config.toml
num_attention_heads = 4
vocab_size = 8192
norm_place = "pre"
attn_scale = 0.177
optimizer = "soap_variant"
lr_head = 0.0149
max_grad_norm = 0.5
doc_mask = true
Each number is 128 + 32 x the weight over the matrix's rms, rounded and kept within 0 to 255. Layers, rows and columns count from 0. Numbers have three digits each.

# up: layer 9 MLP up, 320x128, rms 0.267, rows 117-151, columns 0-127
# down: layer 9 MLP down (transposed), 320x128, rms 0.292, rows 117-151, columns 0-127
# gate: layer 9 MLP gate, 320x128, rms 0.274, rows 118-152, columns 0-127
up117:101126151116123138110131052208113100101157087135161067157151133106173099138155094091102093108108135099138141131094195121163089136090125156199134140152141197137091130144151160041129146105137144081153133068108119111146118124104139077141131147096084157161150141163157113113133124110156112055131086114086122093157107149104170159078137080113110188117122142115150136170136130198135198124151
down117:181107143106165171150114119144145170121158083092098068209130135092075213111098080118151158156108172136107137111088164114127129130131122195116166157111116162099066124149109137137134149103120063117165132098121116117131078140158097140171133117169089117099141132185101128146063108123160096126163150112127093087123119114136074157126171116143134066166083109108121161135121164190120194159158
gate118:128138111177096145106176095162160071127166120126151110131124093136130194144133145119127110116093174093167149107109130138096071172080133121101201166146155081099128088204138188091139189132131115140140128118129083073149163157157063078111122108130105152165126111132178108158138111126154185151097107130086140104155081115081118137096084140108107129104188125156112110130152150121089114109105
up118:130137131059139108124134099149143136176150100115122089135161145198123091084094124159131087091158109135116069153088177113129142139135105182162171118157080119083078163163152136167186123158111059132143111175112136161142127047108094185061125191133150118110125126078173170155176077115105152174111170105149086116151090127121114146197145102121142093137119082087166139142122149134147120134199
down118:122132106176148127128067154187095171111143093154164092123155197133135095179084087122099137103171179161151121138157195131146141116172092125123128161063097161084101115074146124061142111110133090142163095148119179143149130107062088162162149127072092094093071113111108120147123093097104139176146180151157172118133130190148168166071179119103148147070149104183079155119136084159098167070173
gate119:145094081131128181050080110100097127080185161178107155179167085092149161144173128130137196141204082114038155091126111074109121141163120135098147119109116126116125193113156099127125103138088103128170117143147137163119117091138142071128141095080153100131108127132103169163075135116127128155125148154089156144064066155120103135113082096133137126189108089132135171181112130101169164115171
up119:134046107149115105124123090119121149094137093128052204131104101089122140147189159131095081121155111188089140114211075149183143068140089115102112082134092126171145160072165078140162164156144127122047122072123116171168126110155067133128102099139155120175130093139048116181135103102079168177128210166130111062097123148106102059106117121120156138147075173086114140141118146138083148144071
down119:134176072192109115148179176038167159145133148136110137131114145110161135162060110112000090076138157156223111145166181158128064220146146154197125157142171172113140112186172174127114097143171114119150089101124144143105188078120151111116090149154089140114131116142165136131140096171189090158124109113205166105147112140109122190114190173107165108132098140152155157134095107155191107178116
gate120:132144155087194152129162088103028139150146064161128144168147125072126116158112106139100142130107127085150091099130094120089147089131139088083063134140151118103116104110134179108199132163076152104130107133144153133158130106090141138156135145138147141149150108106114099104143134088139147087133117149122133083093125101127139122156094162144100154097157101110106149167173109165120089150132
up120:161147089154173141150170114115095165111146149129120128123125133093087129185144131105083140147118116096131065176078125131138110120123114085172085112148146091127147141139115130125148183101123163132142165205139185106113162135150079151139140113111153145096126116156138071091158159095125110119161168130094116165115151158148133149130078131132148102127139119105123143148115069115100077158138
down120:133099103070152106157128152155094155194056152103140129116150114131129142150146136164132133143135124154143122156139126124172112179159108145065135145109229146092140121136126149177099124103103169130060100097097101098146122128137159110127095153164086091146153149130108163089094148143138107122080179123118116127121123146119103129095095152127147090104118158130119118184135145132132131169074
gate121:125121114165201164129145142087085107156109097090104193114123094154151181108144096078115101108134164123083163178134109095113170140151111147108126176103092082143079180122126185152128144160145149125130107140146148067109075114119124146130105093084124115100121107114054133146158210160151156086148073168089144153174093121142080133099131133167125132135111107136145078120111133170127123129128
up121:169109158097116157131160095151117180100118141125059122155132099141116135144066143079121105148163163100103194115143187059082101108085155167138128145129141138142159146141111136091138096099083133136081119191063154123121144123134103046156111058095099128120058121092157100138129113151038081121120150177118180126085155146132154141150136160138126151163135178083130106147114059176079146115103
down121:110109089096142107095104130130145158101162124123041166114045148131120081173137095117195171135136137171153211158066137098116091162157129054154104111090183101134117134106102098103106133150110101103148075157177131158180187113107181066183129156137054142152096121048124120130114100161134120074149092137125146161190115135121168174146188121135086143129139077055085133138151107123096144159167
gate122:150085135049072127100133172155165105089159077147111143139039112165114122124139123122138160128171087097062194150161109154142099114125098185161160134105138166101123091158100151132141125123104144174164115156136136142113158153086107162147141133135084100102077147119125100163144099193177112092082119094146126144191115173094184096178113127105166094172096132125149177189186197089107126122110
up122:146100127136110145107118110170098141144136115114135097121130116138100160183079110151166115104080121101172139153180145118136100199128124081138094156085108127066086126059102097069107064175155086131152130159102092148157107057134125127171083062123097152132119120129151144138115158115094088117069109116167140046142120120066136127161169204140147131160120153192125138141111124160156138075087
down122:136130152171148139147115185144101120099145146120095134107177138125118100086116145143127130096113140206151175135099138081094076090124117137074151176152182103132092123164108146200107153179129114177094111109096163074087131134121151059135166160092201129123111131116150108097173096127177104125093123151096102167130093123156198133107111147119133157162130139136150111121131141156174162143107
gate123:124146127117106157094081125122159180087140137133107187102087073123164162117055114133124121123146097107098149125137107164163102148106101145069154149150105152152064138162119098062153161071070082206170095126137151154161171131106187160140121141075062162107150149143109118096136141148108117157083077131183118123118150142133152121158077121172101129161141130149102152137191129106098102101129
up123:099126108164133154145130140121145120117123146197134125090120135115096138121133155103108101090138085107166093149123106176136213107109125118026153111150106167144129141189110126134183129122144065101088138091118101139180135083080139110166166119136138158107148178182122203139134109141144113107140096098106120214138125068129090131157144146126123162124180160119104119109142093141085154138117
down123:183152157128108124128111165142167109125065091151156097147118198163156112111116129129179122141096127138165110137145106050162108129141092095103093101153156164122105150101078056039128143165122120164152110134142166138122181175117142123165118145107086073101145144110117091201110147096135134162089181153164092140126155113138093178135095117133114172129119076088148131147117134136127099153133
gate124:155128113203108108104165154148175148066105101135158128161168147153141139138098109158054160107095125106087143122191159162133100162096139088118151116118162172119118140092151113059065125137105058176143065137184096099106133190112116146084137133115101202108102174135140135114147126162092140116077157152064083152154051119066112126111107145167132106103106120071164183183171121121155103102132
up124:113133152156088154088130136153036162127084156193121110097142120188115127111101136089076138092119100076149077179173184126132146173086096111169139146073138127120072120107157161098116061110134114119194114141124140093175119087056124128119157151099107169141115109099159158124170166178124167095117099105129173142115085177112082131171118024138080149098136080183120150143145142137195117105183
down124:073126127150139119170120132132139133081162138122114140194157130143150161139136117168069106104139147145131188147142156161132164129079125149093126110138202139118120138132133138038071142162124164167144167134180125146108101148197098161092122142128111086179141177135163108159183124142094123087164133188128086126106110139119131089114144183182153113105072166133157095209195137149123135179067
gate125:110179118101139177098052146136126087186115150163128108124146112142080122135126074172155134085073071148129070164106128123099113138138111123072110175135131052141097151129098099147145105109102131162141158130193119121112125150080108162094137121128123127109130123150069124094132221130136087100090193097129184098150108111109166102150170180147177070108155144114181116121143168080133121084146
up125:146166104160048095122182143116131085112138182120110135132139147153098143107100185108109126184133128180118175193133080127141119141100189175145165076091193148070088139161128173132120153119175138087113180126135134124106088110109143126114090129141135147090129110107138118125104123178120122179115158129172099064118131120172100153094114123090131157147037138119158038174116142178131137159073
down125:113101075178141113147133108122086168100116122113152102094101125115149164135124139106072094148093154136060129097181135131066165106098118103136136145130042183093132043165161123150153107091158099073161108130081173158135155176137097105104140149128135116201119165108131140180123068143197110124159098155152101145098120090140155134148111126201113116084175158120160130171166127119136170085110
gate126:113112099137122085120122139155111133112163092179209148160140096137168149123125147168195173146167094112080166136144137167134106111132164096052176108120161100056101140137080166116180082166162109114143130176139111144111094087064104158090112136106132125116104030081128163139163138181134073146123137144130124107165151073146111072169073159156137131153147129007082119147127130177094141119121
up126:089160139117122103127059065143081127163150166131114188111132134144067162073182209192112117178189087152164144125081115121125084134113152089099109149129074132134128120104105019124142057116178176082098131079111113067179121100098094160074192139137126180147114079130150127110120165136184118064152149149114127174161118143133125055087150124143135170115114152119090168115133099115114151104177
down126:024111119149149133124131136113123134123107065161157164140156163168178122165168110174136169082114195161084144166153171157151149099123131131158116097106187166064065181130112166037092113114073126080133136132117082129134098116140137100138126093122089136128116152108102103117133142129124137134097114152117107179063153094144090122145090131143169133166124096090122132188149211134116111100121
gate127:101104118113197190153126115120131126159106156176118155137151107170146100148095101175102140122113199094135161124088107110149119140106128124108137170151172126120101100114102163138087139150122175127077107093111130104121181144165107156114138122093118106167125120145131096147150133165110113156179148110122105046077093114156163073117139110109113110149145125135063120113135150130182110112142
up127:114112116125185156137155144132118122130114148128174173165143109120127117153146146149164175151051157111131148105142145099164131149112142126152101139123144095115139138097141168172079134147136126160139096177090139098045131182095074154154096152138058088112112177118099084139173096110112157152096127127122150152159122099141124097195126083110107145195101171091192134114175099126158129115124
down127:118127099078068172170121117092138152107123089046088112129060137111175039170164148139128116139098082115119155134094100145137128094151168135181120061120119137134115124172094103100075121161165091079148099134127106150113118082097138136110138198161111134136143175150168152082093110138101162109110125154118123139086123125119127185115114147078152172116123151140108121160108167139104100165138
gate128:128130132140110155167140149138091142173181147151083128167120167137080163211163104135128163144113089131175118180163152223102169167147138085154081148115083151155149126146151125121128141205143093120123141092150127086134111129096143093123113162109135112090144145181169187068127157125126077170202101157147121101154111130104110098181152129122151133117103120136132160163122117119131098141130
up128:142105096112110121071108158122111115133115110111136118225104133132098130138142146117175100167149127110122116149109171146110107093081144109108101113145139147079116124119038145109092110100090085084155167074076117168118175102164171107133123088133155176083167144103133095137151129116143141054146118078139138177095104140171157169094157071118090183113159073112135080115122148124106141124156
down128:164139096133142114115134116150191151129093141164081150144144173167100115116153114091161165123143080188183124137092114177057101122097143128093111144136124142093138138104147158169119097142111112114144166111138052148076132065157096127137127144070121116083134171105149129120079090103082210101114111105087157171117169096154166160130161134076074097125182142125161116174178123134100136124168
gate129:140193114143152126137100206136083127141143134140105120109093119095157100091159119114155185110127110076091135173080137134111124082163108166134130164158118097134118153139108118137181160114158136140112070162118146095143153101156111140125068186077191111174162145094151081089069123150083114180165114085194141076174139122123135098063112152173147118123082080174076139154120111136084101091172
up129:108147128121143116141123122110197133095148113130091156120142122122184132178103166183126133122106151166097167114078079073141142108159056197149164147118139149188103131211074152131199158171061165166080112163143156162103167152169094159145140134135208162142133096147166129147144184117136141152159112089118115149118045179115167129173076146163173105116158155179146153157089173141115121172158
down129:155164148114119090111139097113208146072111163105104169092098212102119143182118172175108142096113101120136053126146170107139169194137057122164139137158194156158142056119132116123127127160075125107157146126138056142169143149143147161164054137173085116119133070122127157106153138165124080170152119138141134142164096182111102104180124128091149198132140125128134148117165145157073114161122
gate130:101125113110117090173139069160147051186125150141147132130124091179131133095121098127125115124101159096127132169160162164061156107087178130098177114137083080135105168087142166087175123131120132121163083059146096130150120135132067125142059144099170105151184101113044109081146166101140081164089110107145085097081134119129102053152155085139149115126186154177154107154048059138098080072123
up130:118097105142085146139132150170144155143198159080152177151115115177143106126148115082126120123076104160087133140105117102155108095124127105101094131117141127130154053144074186112170099169138109204141187162160131097070124039086144090124143152082105054127137102157123114145115127096137098140121137102117089109124232134146134165154126105101131135053143101105197156148186152132128144196160
down130:160162151169060143093124064130134172115163158140146111082093186099091095170143120079154108090142148118119164124105132142129078130105157112083132095167084208066158183110144095141102127112071122153142032127148092121147160094069117078158110125097085114129119146107130097055114135154142108093129154162162163087108167098141062118126175130106121226167144088116162097136151122176168170116145
gate131:131150110072127122126173164155159124136125123070095104134171096166169165123136093148186173110135092124112124117127114118117105145117077123149139136111112169174077202166129139175136116087077155115142081116183174150146071167096181139094100098165108169148073095136152138082107107130146151198115110125148134107087118116085128110127103131174131158166185131121148117173188162163146099137149
up131:091178155077117172140117201136163119124143122059153109160149152163095149140149097119135148101140115189140166171171116089158145132113102076063171107135125196114085093124117085151126197126167146109156086114121119153163079089111085151096114169126076133131094113149156089170146074116106114138161113091149138113157142191116144098113088074094157129142111085155095125087124084204140113141058
down131:151133143158087156079103135128199089141155109058147134115153092191184126119163187160204124138091139095142135098089164146160088142124127169140063159121037158103122201104178136037096172116079090059085122091145096136105119082077087082165101110105103143135111100145145174109092164104124148119098116118114166109113151153079110126161153141144130144085183183097122158171088128132145084101153
gate132:103159148129142049159154188114114099189136142082094141125137068199117180109170120199141150151191096075110159138143088118207187172162122142142105086106142150096122083145130156159175101123110142096154100138112127127158118103097092117113136105146097133120122086149125180080119170098136127131168121127196140106133088075102103144087186174104119137140174148135103124116102142112154159120083
up132:173128105126101099130105156147118168132147159178101100075088113157201208144107126189106195126136118094137151157136106114147114121134143118106159121109124201079158098129119119127131122143127156191134129167073139103136137183060172156127160106138067174163130103152133139113130156112170099083146108137149127140095109127082074097114163153111192189158153162201108126056082095073141132071115
down132:163092203098134144143113146114114167182062094120160144159106112096115099137157129145179166137128153161135130151193120118127124121093177112153155123135203102127123125176093126091150074178151106149096097131159106182166069102109075140186046086126143114089094191124165103089121163103156124150173164144122147128145132136129157162183154115204123157128149130129158134102153155113121113125129
gate133:113145147138145116145130189147112115105163115116132132152090139073123114147069138172173149074096109150121157156142147111098125054187099116151101109142168152168138097102173087151120163147099116164107085107113176159141100143113100140138073104061108101184152122178106164103174147105091182150136159139157181107183129139138152094070121117156144127081148066143082137156116102122116154152094
up133:125111125104121119125068117090185118158151122158095073115135121126148115088086120145104134193146123169142152130113112154148121169140065104128167087137118101125109100176126131095116100112166101197157118099141062104168128141148135130152149119120148155143092133130151148125168150181106163154102132151120119123123132138137142098164119119103126105136129124162110174144068084154113121054129
down133:136180107107108156094121165148149182137082085125201130139123119164145086100103150077127101106142145145157109121115151149069136194051129121126150150134102109113145120104153122078112083139079135096133115157100120144125132079162149133110148115182146125197153113107173110159112152121095162084191094086133145091133108143134098156119131101093108157099205104135104162138155090145105153157083
gate134:110152146143160125093226149131068111040122174117070085160078164148079155162135074123107161134136089139089136159140107129165128102133177110057100113124140127182124096094186165136103088122120211147116152132113119112099111144107106109055113138106127173145163141142159146137163088146126152068173148042088125143132146149136150164153121117123124118112168088174068152152160146071066114150105
up134:117142140139150109154142080069081105153130177101136103131190095115137133119074119113102125194133078158077096144134136094154141120115143103191092112138133106126109186149098074147147134131160144154110076143164139189113201056178196108206106106130118099110156119123068138175145188133130101124207139146110124141130094117136055108126122127129146152132131161100102090080104153154136126101175
down134:093114102118149088051094103108185184097074146128106140150174157148143140140125141156066142120129147180096125183137088099152125131130141135088150092171162134085182166101096098143163110126109129151078066146117131160106168160121119156108103159157144112141095083087119162075142110127145116135150101101182133140145203155191142144133152098125102105183151165078080131177155148136079152135072
gate135:149127149144115142148142145135152096164132106110102139141114088111124107209078133156081114130110117126137165186088078149101164109115119179189153167103097134161146113099119098147094118119129168130082154106065084136135162111089187168116153111169116082077102181053102077101197116137103109083111142064152150143119084169125028117135169075127171138096107103141171058163088136124135125153115
up135:079063079127098145181087148189163127211113180098154136138122148177102041115146132171110144165197127107143209182106075182116057155165089113169136121149147106093124102132133131143135127150119100164137101114117125139118165163145174160094143130092138085048081149136144154110129093121155140125118079138126121116121104119124193139135129134182163137129074148096110117174142096090165105132141
down135:093106061170107104102143073152136105126097129121167126159179068172200107105102132114151199145103163137138171164079104157100083100118121081147156095110134157124128088144072122070094156137104093099139118143152063078197128138158133093099132082150081093117105153109173117119168096083113097093146150124107091129154092131080059095135139112113131078117108088157098129107130065173163139129105
gate136:097179110173144129127119158161166144124123140151138103118103096188165095107106178141159116074094107115121092160112149163143119092132061183149150080058132128176124098149137137152154135120153109075139142094180109114146112119124131113113143130090109132113141108125100153079168177096143151139117126149090155148147106132119128138170146137118124131122123140156119128113097156136138067094102
up136:089188104087086147137145111064086124125153190106133175100164135162050112120149112167097140091123161108143151134142104119169115128134095051128121134158164109107127117121105160103091150106121131142146116129146143135128113113166151121127191126100076155131091143103177122111114174097068172092111103212116143121147129113136097158127130124159141111123211150155137095147128135137129172156122
down136:159156135097089167137119106169143115105060150165116157166104110113152193166152090138149182066160187177150104138121138125144048158138118136150115157088127114090156190125128112167139122108104128151127081092134127156144139113126159091151089161114077130094062142137127136174158142048133109106105171075152183151140165113180141148086129073157127172152165165102113178112111157167144138136134
gate137:169141110143184126119168122083061117097098158147116097090172119170187094143140024088185129073128148122140136171097123115072115202114063139119105135152094151086071196128074116111100085167101173133108154123111091120104097085114158137093083170091139137149108080124148156129052164155080118109047145197103109070104099154125124115132166118126183129106160190170081112129083136107138128115130
up137:093143156205142097104136131107176129156107142097197132121124105105135122161144097126194185121140096126168154131121143157186150114124126093104091097140153104068127120129089112117127071105079075081153128154204146115194135156124059136096126106121104088126122132159079103128133111116098176110133169069108148101121100142060142096132143153087143089112215117117129125112171185058117140114081
down137:161119061095109153091130155160177135143131150113102117150130086154129132144146134124143089086122143135071124161093168055143099134170105112089059150122180160126144160182098137176148100153144150154156160186104136145151154111056130034155095147138082098116135125163157096165134149077126110154107124207154099194143147112096139137112129117145175151143218138142117158183194080114103107103078
gate138:144131098155120189162141144120104151105167135106080113171142144177119113049173167148153184127174111087121125182085090100153174109117084100111171086061109079132083161143148088140139096166124100069151155151124091100090064097114161126138185069102194115148078151123120119174099126104103131149114152102143085090101052144145132082097153152157180112057078126145094164143124086143108119173117
up138:077083214156193139162147083156119132099144096103064167119145127142151107117108137062108145133120147128076109161109099170137163114129159143100141149170149184084135094139150163103163141103110145070115124084110119127139126080021109170146080173086052077151128159168159130078187138128175153105152166188087086159140122151141113164089115156072133119177079115149113144120142120144112156195163
down138:044144199068107091156161106122119165073100139136083145126155172103129076100085154155127091094190074122145132127150141150091147135149187106206100169184029118112150172167066079120138103160073142135066150129088130165167092112115155070197146144148118144128084167075082086159082158090165060161123144093136115141114143187092107172120100084117184103100126132121126117134111110152111160114095
gate139:149151140187117149090110127144133093126170155082101136143146148169084136140099099137169156119189067112079156157153116123138152100141171127127132130114118155142150163109139116135091132145096129089174121071129137100160122152140063112142197109127148127120127079116177079103141131119110109103135127096103147096105059139148088155078166168149144152177126117122082121145141162093174092069140
up139:144112060109129085130150118081191204172095152185113220142102089119097111115143158134090136169151107072074179067188142129086122119136187173164117111140133178120088104106165110094122157074154146113184121084080138098128160109101099111117084069092172111165157122168116108109108154146094139114175097089072098104124103109124110076122155127153094064118086100132170068101181156090107128155109
down139:134137121081111103179084134166165138107088119147125128169125129120200085107116154140168098169162095119090163105201164166074203195123119159179112099156141133173096153162113136168070164089173187138135220169133128103168117075119167111096034177111099158110189161184089153206106131128172101114108052167125150107156131137168092105172132152138179155124105110082195155141115139067146140097145
gate140:113089152120119182154130112166133052097059135131126105180116102131118147123204112074101137202145119146159159125111165140128168073134135125095097111122126088069119136138161144129121092078097108174149129095134072094116133152154111144167154146113133119092095114201105106125136106138120140104124100135128107124093154093141175122110151133133150075152092106170125169123133146181120152084136
up140:117155107104172112146172110105119116087180206121069119106130094140123177136172117072130149146121141101221142167160106090120115119122102108140137104151123097096104143087110141116125121119141101138130176103100130150095126114149109097192113148126125037093142107163149055132116095119123138121122157118133106170076126107100144123151131161128110136131112122151155160190164093090154128142138
down140:122101134098137131123074160124104071149050142172156079105164068139054103163149078177124127117176088122113165141084108124137099127106119150141160151127215210187156125158127130163123091071117117139171134143152050136120136145103127154141131119111152074104127143127129100088113101128133103133123132146184137169129134140162141146156152134122078106134201104171078126166105143162053135119144
gate141:104132124160182149174187154094117157061136168133074187148167103222103087164068162156158090094135131119138166131082213055158204186139132103132125076154116081124132124139154147098198138110183168072112154075108086168138110157095219078122149117113173148127140121135180116137136139198070135136146155148196141135118107100115037095100111165163142137116108169146079112160158145096146179104108
up141:153148108126128103099166183060117137082164072115125183170215082165138129166127114151170107065141121128103154115114130085068129162125147131132079129153169103157147112168129137154101082158193140177165107114043153107177118116092169099125172159131128180200178096111073116179092123084176127144194112105107144136185126181133148188148188089185095132100128121159128133145098139092168162130172
down141:115120151097081110121080118125103143139153160152121138129126107103102125115094157178208149122093180098067085100139100113150137150127188165163137082130198123147108126063145124150167187124097153100097089099057127152115120152097170167157123056114084144141163098113072127155130179129138106119150083114154086072141127164130065102147126125147119144138150165139079154056088143060073156168100
gate142:140091174094155104126153050133131106146171165070052115110139069112121158085086155100079090150110077077151115183103088108063152125116126120116127138140142113117137116130095133157188132099107105161080154040125126149086151117087138106139085118127129114155129183158166104159133140157142142095129114137100122106074150158119147107087059165110162137123170109119074101098170080111108128084107
up142:111107073144220117150140073146089115203098149085097120097136183118092127152099177180029162145102139130189198109105140176118211117111138109106143118104133117172149108122118108067123097137154152136163124134115078118197128093098118084090083155176134142115139144136101131132124163094138142061099125144097138173151146169098150087132077157138112131118157147170164101154167099100090131113107
down142:119061150092130131154174100114130183119128097121082112151134139067139135214051121107080101146093092129110076097082103140136098177138181141210168126095115137119078068052138111111141071137097092120167137153189154128116138129134099189094148094119166159095088117121142114135111144098133104096098113151156161139119145133112177120130126141131162140060098160158161126149140144144183094117108
gate143:151160116069123107141220155094164112141150139100135130119083038130149090118174090152083147058153118091115084145137110096168148116129185171176146120104060156182101209098136112164172130150095177132143170128124178140195103172102081169110124091129133078087154172086128138096085084066099096089151093053117079121133099159060166150099080124092170093175155131082126123126108142083179116114149
up143:123098163073068172120124182107088098189145082186135189094147124098137092217142152099118083072146136115070143127154178144091217148151161127161089120145216131161139187150104094180151101147157112122100128090111103111172155113096129096071099108121099126160095155149130112165099168165097127216186106157204157102073121168075135174133146079077123204131151122065119108129098054083158085197150
down143:121090063053152116152171111133170168128142117181146147103156079153114110112163148111110135103130105118124136130157097125156086134136138127147152079142000185127170150115069183088122160134180158126124106125144176086158142137130131178154073163197134106131183142109167129065156160115079116129130044050181108140166105143175113100141105115126145034161094140073088101127102090153140189100097
gate144:134164098103131138134165141145121126143149105119144109079115089127095176159119116065094158187071135155104111147105159156075153198119151084141140117149154121135156115097174101153122136120154080116173119133142188113139077073082090126119119093143155057119093082124088201078096119178082132163112188158168114109125137146090159130156122176071108128153058082166127158126161155107117183117105
up144:125080135178143093162110139122129100110095095133142138110144103136164160135139184136153106111119142089126110098124151158109154153151075111147105112099128118130159167185147146116177121163138109131209110176141138132070145081052068116095186119147142069125145173112147162107191112128089143150107102084174183112088151171130106137166120106139157190133150170135145136165158135097147097163176
down144:128155115078107133188175103132095157096098115153114156082125137172141133079141125147203174178191143167123120204126147132152137092131096142195095123133160138073093125088142111132149171110125110140159149127135131162151118109141143091133149150134082177167081142109166141140120090076136120077107109207098143150082101129123133117115132129150133142096183130175128104122153121120129095110123
gate145:115134126169136143129183113185136097061176142115151078123130155145151127128121110109172137094068088113069075157066078153153124114145156108164142111147091109145156133123141133162218115046156142134161114143092078141150153177107116096114075128155109088094142126195122127146082204127115093118117168088100146148115070174150142077201112137087143095110084117085101182110126161120146131153211
up145:160105139157141086050131143107088115060174116119178104123101175170132107162105152030148211124142070112166104149061119095126127147147137179096121116191139082075132131115109153140096152086170150132179129097125141119107096115129115088109138073161144155177135066044181134099185157173109108096134079079116106092129159102172107150131082129063105157084150092179108082118164167190087094175108
down145:138171108094101148134124097074124111172083140203098046102119149047166205155159118139105164132093158136095100146149133140135170077057107124101149122084066152120187104139119133160116164075087163129097186157128078070153115139171157117101143107127129149144085166116126139177206088147133094120131144109089178156109188153085088175166141147123161122129152134125118117113115123122128155126116
gate146:083103120146113112110132115107139177185187139091142172115104124142133142141086067110074116163120097084166122137107103115155093113173122139157155120126128120125075138131125178145125118118153156118194138150181120080118122140074133125131093151114077139148096129144148143163112095101149170140181027101147110186159135136157062066121124108190141069078156129132076113124151105180035111118123
up146:179123140113093162106178144085149181138190133092127159087172122054054094158122142106155156161138133130111159116098119159087119129112082119097135156160093080169111100174126060146140135139130127131095122173106089107129192143187148077106132127135080155156171136100131076170098119121078130130127075080184121159110096154140148137162118165095148123157092092160147174118114161067087185156155
down146:151105120126138135157106104081165171096125100131087082119190131140083126087156160144110090168096169185103163112082097149079103129101196148155149154064151095178100103102072100081170129099123153079114152175126117093130125112176185131133180077129096155098124145157126162097122161168077125144119122093135108132133131168166131120116122103101172135130186169109129184144100100135161114186148
gate147:107115110122079125124123135127155089098113192158126134109141085167138138175200161194121118115150110099111106163081112142161183043146103170117176183100089130134119179098113177141190129138115168066170091124090129129147115114115129207149183114134095116126070148181099162139101196133120202121133137093118161147120119132163131183144094139087152109154095120208064118102118134053077163131156
up147:195154148136147139140093142101145125201141136111118075128102127115110097057126118176130104097174168165075148149143158137129112193087146140154071107154100100132159149138211076104148098138104110115094080094145084146129102126143133086087125192132074156153192115140159130164108101157078105090129113189189159138152083078105107086070131068059131115167079161106185167119178156170140097178174
down147:189144113120155130115112190178115107154173060126115087158102130122169147132138065129125135138130151108061165106115164076075096107118135140123168153034145082093172112155136121123168118109102181186124119055174116095137125115087080151066168136091127108179141105051112110130127096125120058136143167170074064087150129113159140070143172101148065086171117068096099123132169175180143116180094
gate148:194160166172102178129151160184139136158157094144136124139095135139136143107168032145110145153101148136122143150111114106132134169102141154197143119163150098181090122168107177147128166075123122138163173078115142124113052148081143150154138157137141049088103137148134156104114122115206151111130135147135157095104127086111163206088115195182208083120129125117121098135109115134112105120138
up148:091145107142121119131141135061108122171114090170161147105164140103142048132164166155139112104173141125173114160129146107091098161145077110107134125144145163172140077189139114161104161139087136111161071155149122135149169105106138143128120129109125140108188122155091089085214145140124099152152146140111081173145078124126103132137130169085139153136105093197077107128116121148117132145116
down148:124174123126128104111116137122125143094100176159117152085102117106106092116112142166107114114111139112115012060130160110039124136162099155075129133159151110166121115072133131179155133166147145121060092094084126164105154174083144153106117144127118152156128121169132136105152131152104185155190110097098090144098069167141122084152174154176146189148086100142104149106134163126156095096093
gate149:169135159169175151190191049109111158117128140191150102115176111146091149099153181116103140098093151095175086133097130175042078122091107119163107121182120086091103148145085125156150057133135114197112118075107148140104159141121137168182128141072149097157130155169116131114204129105169107131159095140168162179133088131143127175127120138185133127102169111167141190122104119109127111131064
up149:112143135148129076137118116092126139051104125180101104063134134099153152156110103071120132114151126085135089098096131118156081106050200168100140115121111147144159127135146108117144079140119137101109116159181143054119215125064094164156127125124167145117103135151048160134164101178080048185172085168131118158190137196163172118117153142113108113087170171156144141107106120082118080090091
down149:136082124095144167122088081130131139061164110161125145142145173135073086127148096108100118150135061147134183106113142097096054087095111145098143169085098108146115124138100074105130096145092191130114092127173156068098156147105108116182151097128138106114101135132104121138202084152092106110141077070106136141183147112145166096109082103180180130203155042073113172118063116106101102092120
gate150:078138160181099162107124173096105079099176117098165135153125197116103146076079166136157096118113128101115119161132100128099137164102141152115117170101096121111128166088087156151175155094163144195011128123140139076115126089126174119057106175086093150119098142070114101084159097138124141115125129112149133154126110143126051089128116167086141105162106154116095135165069074157146103124173
up150:139112138150147099114103125075130129104130150075164105098072170084074121168082159150120081166125122144135184114119155012104124138115134143162144145063119171117138166197115130123163165140165148131086086161101130156145156056107062132166056151182185144147111082110172118118148123159127192110084103178162155160164157111144160139080192109155171140092170164094097120134097126083129162090137
down150:104088101181138076159114080090128141118129093140108127098119122135136184111099138133145096139064095113134184169148087175138138124103145140135100167131255173148124067111095123087166155116123107171181111105106088139114159137146106145160093071142137106125145128159138097160108146153099112143178098176152162190108108145134196093092151055103090092120145123065161103115143126168097155127163
gate151:113090117125131109111090093140120079075142181143112116162128155150111124071124131107138124110140149153136144171109182105023148127075146137174091114160143113125129092150132097071112115032098124082134066122171092147087111093096139108157110107111131188137148160086145144103183114166116130136106122137134160147140114094090114133114091149137188147144141146118106124147107084108155151067132
up151:090121133195126120111127074181059101136145068144162077127137111088109169132129128139116115139066136150155083126082147066130114104149141126159112148092163119182106162091153144086110117156134134145103121092144179100095127157105108121133116144121043083146166127065129043066146124112112149097159151125098139100164111110060075090098110153082104093088131077152119148174074117146127168139127
down151:084139146160120092098138169177205138142104080151114143125117099123132142118125139118189174129121089093152130098136095120141138149130148091175111098156113095105161119145117111133164127108192192095140121123119188139132111131199104176155109125124112138154133160163145100087144163127097115104142114109128131074140130117118099053125071091090164095129139170060110140152086104113080119184085
gate152:138125162139143140129151215155119079123127060150167149105138152151113099158134115158158174132093114073165080172113137138140123149101129177119135123135088066132161124164142072157100109119106110149139145156176110113070193111130134203169140087117156148154175114090143139107169110132061104079207133162092085103157083124111153191090119111107182126093144071111149116107112146095136095180150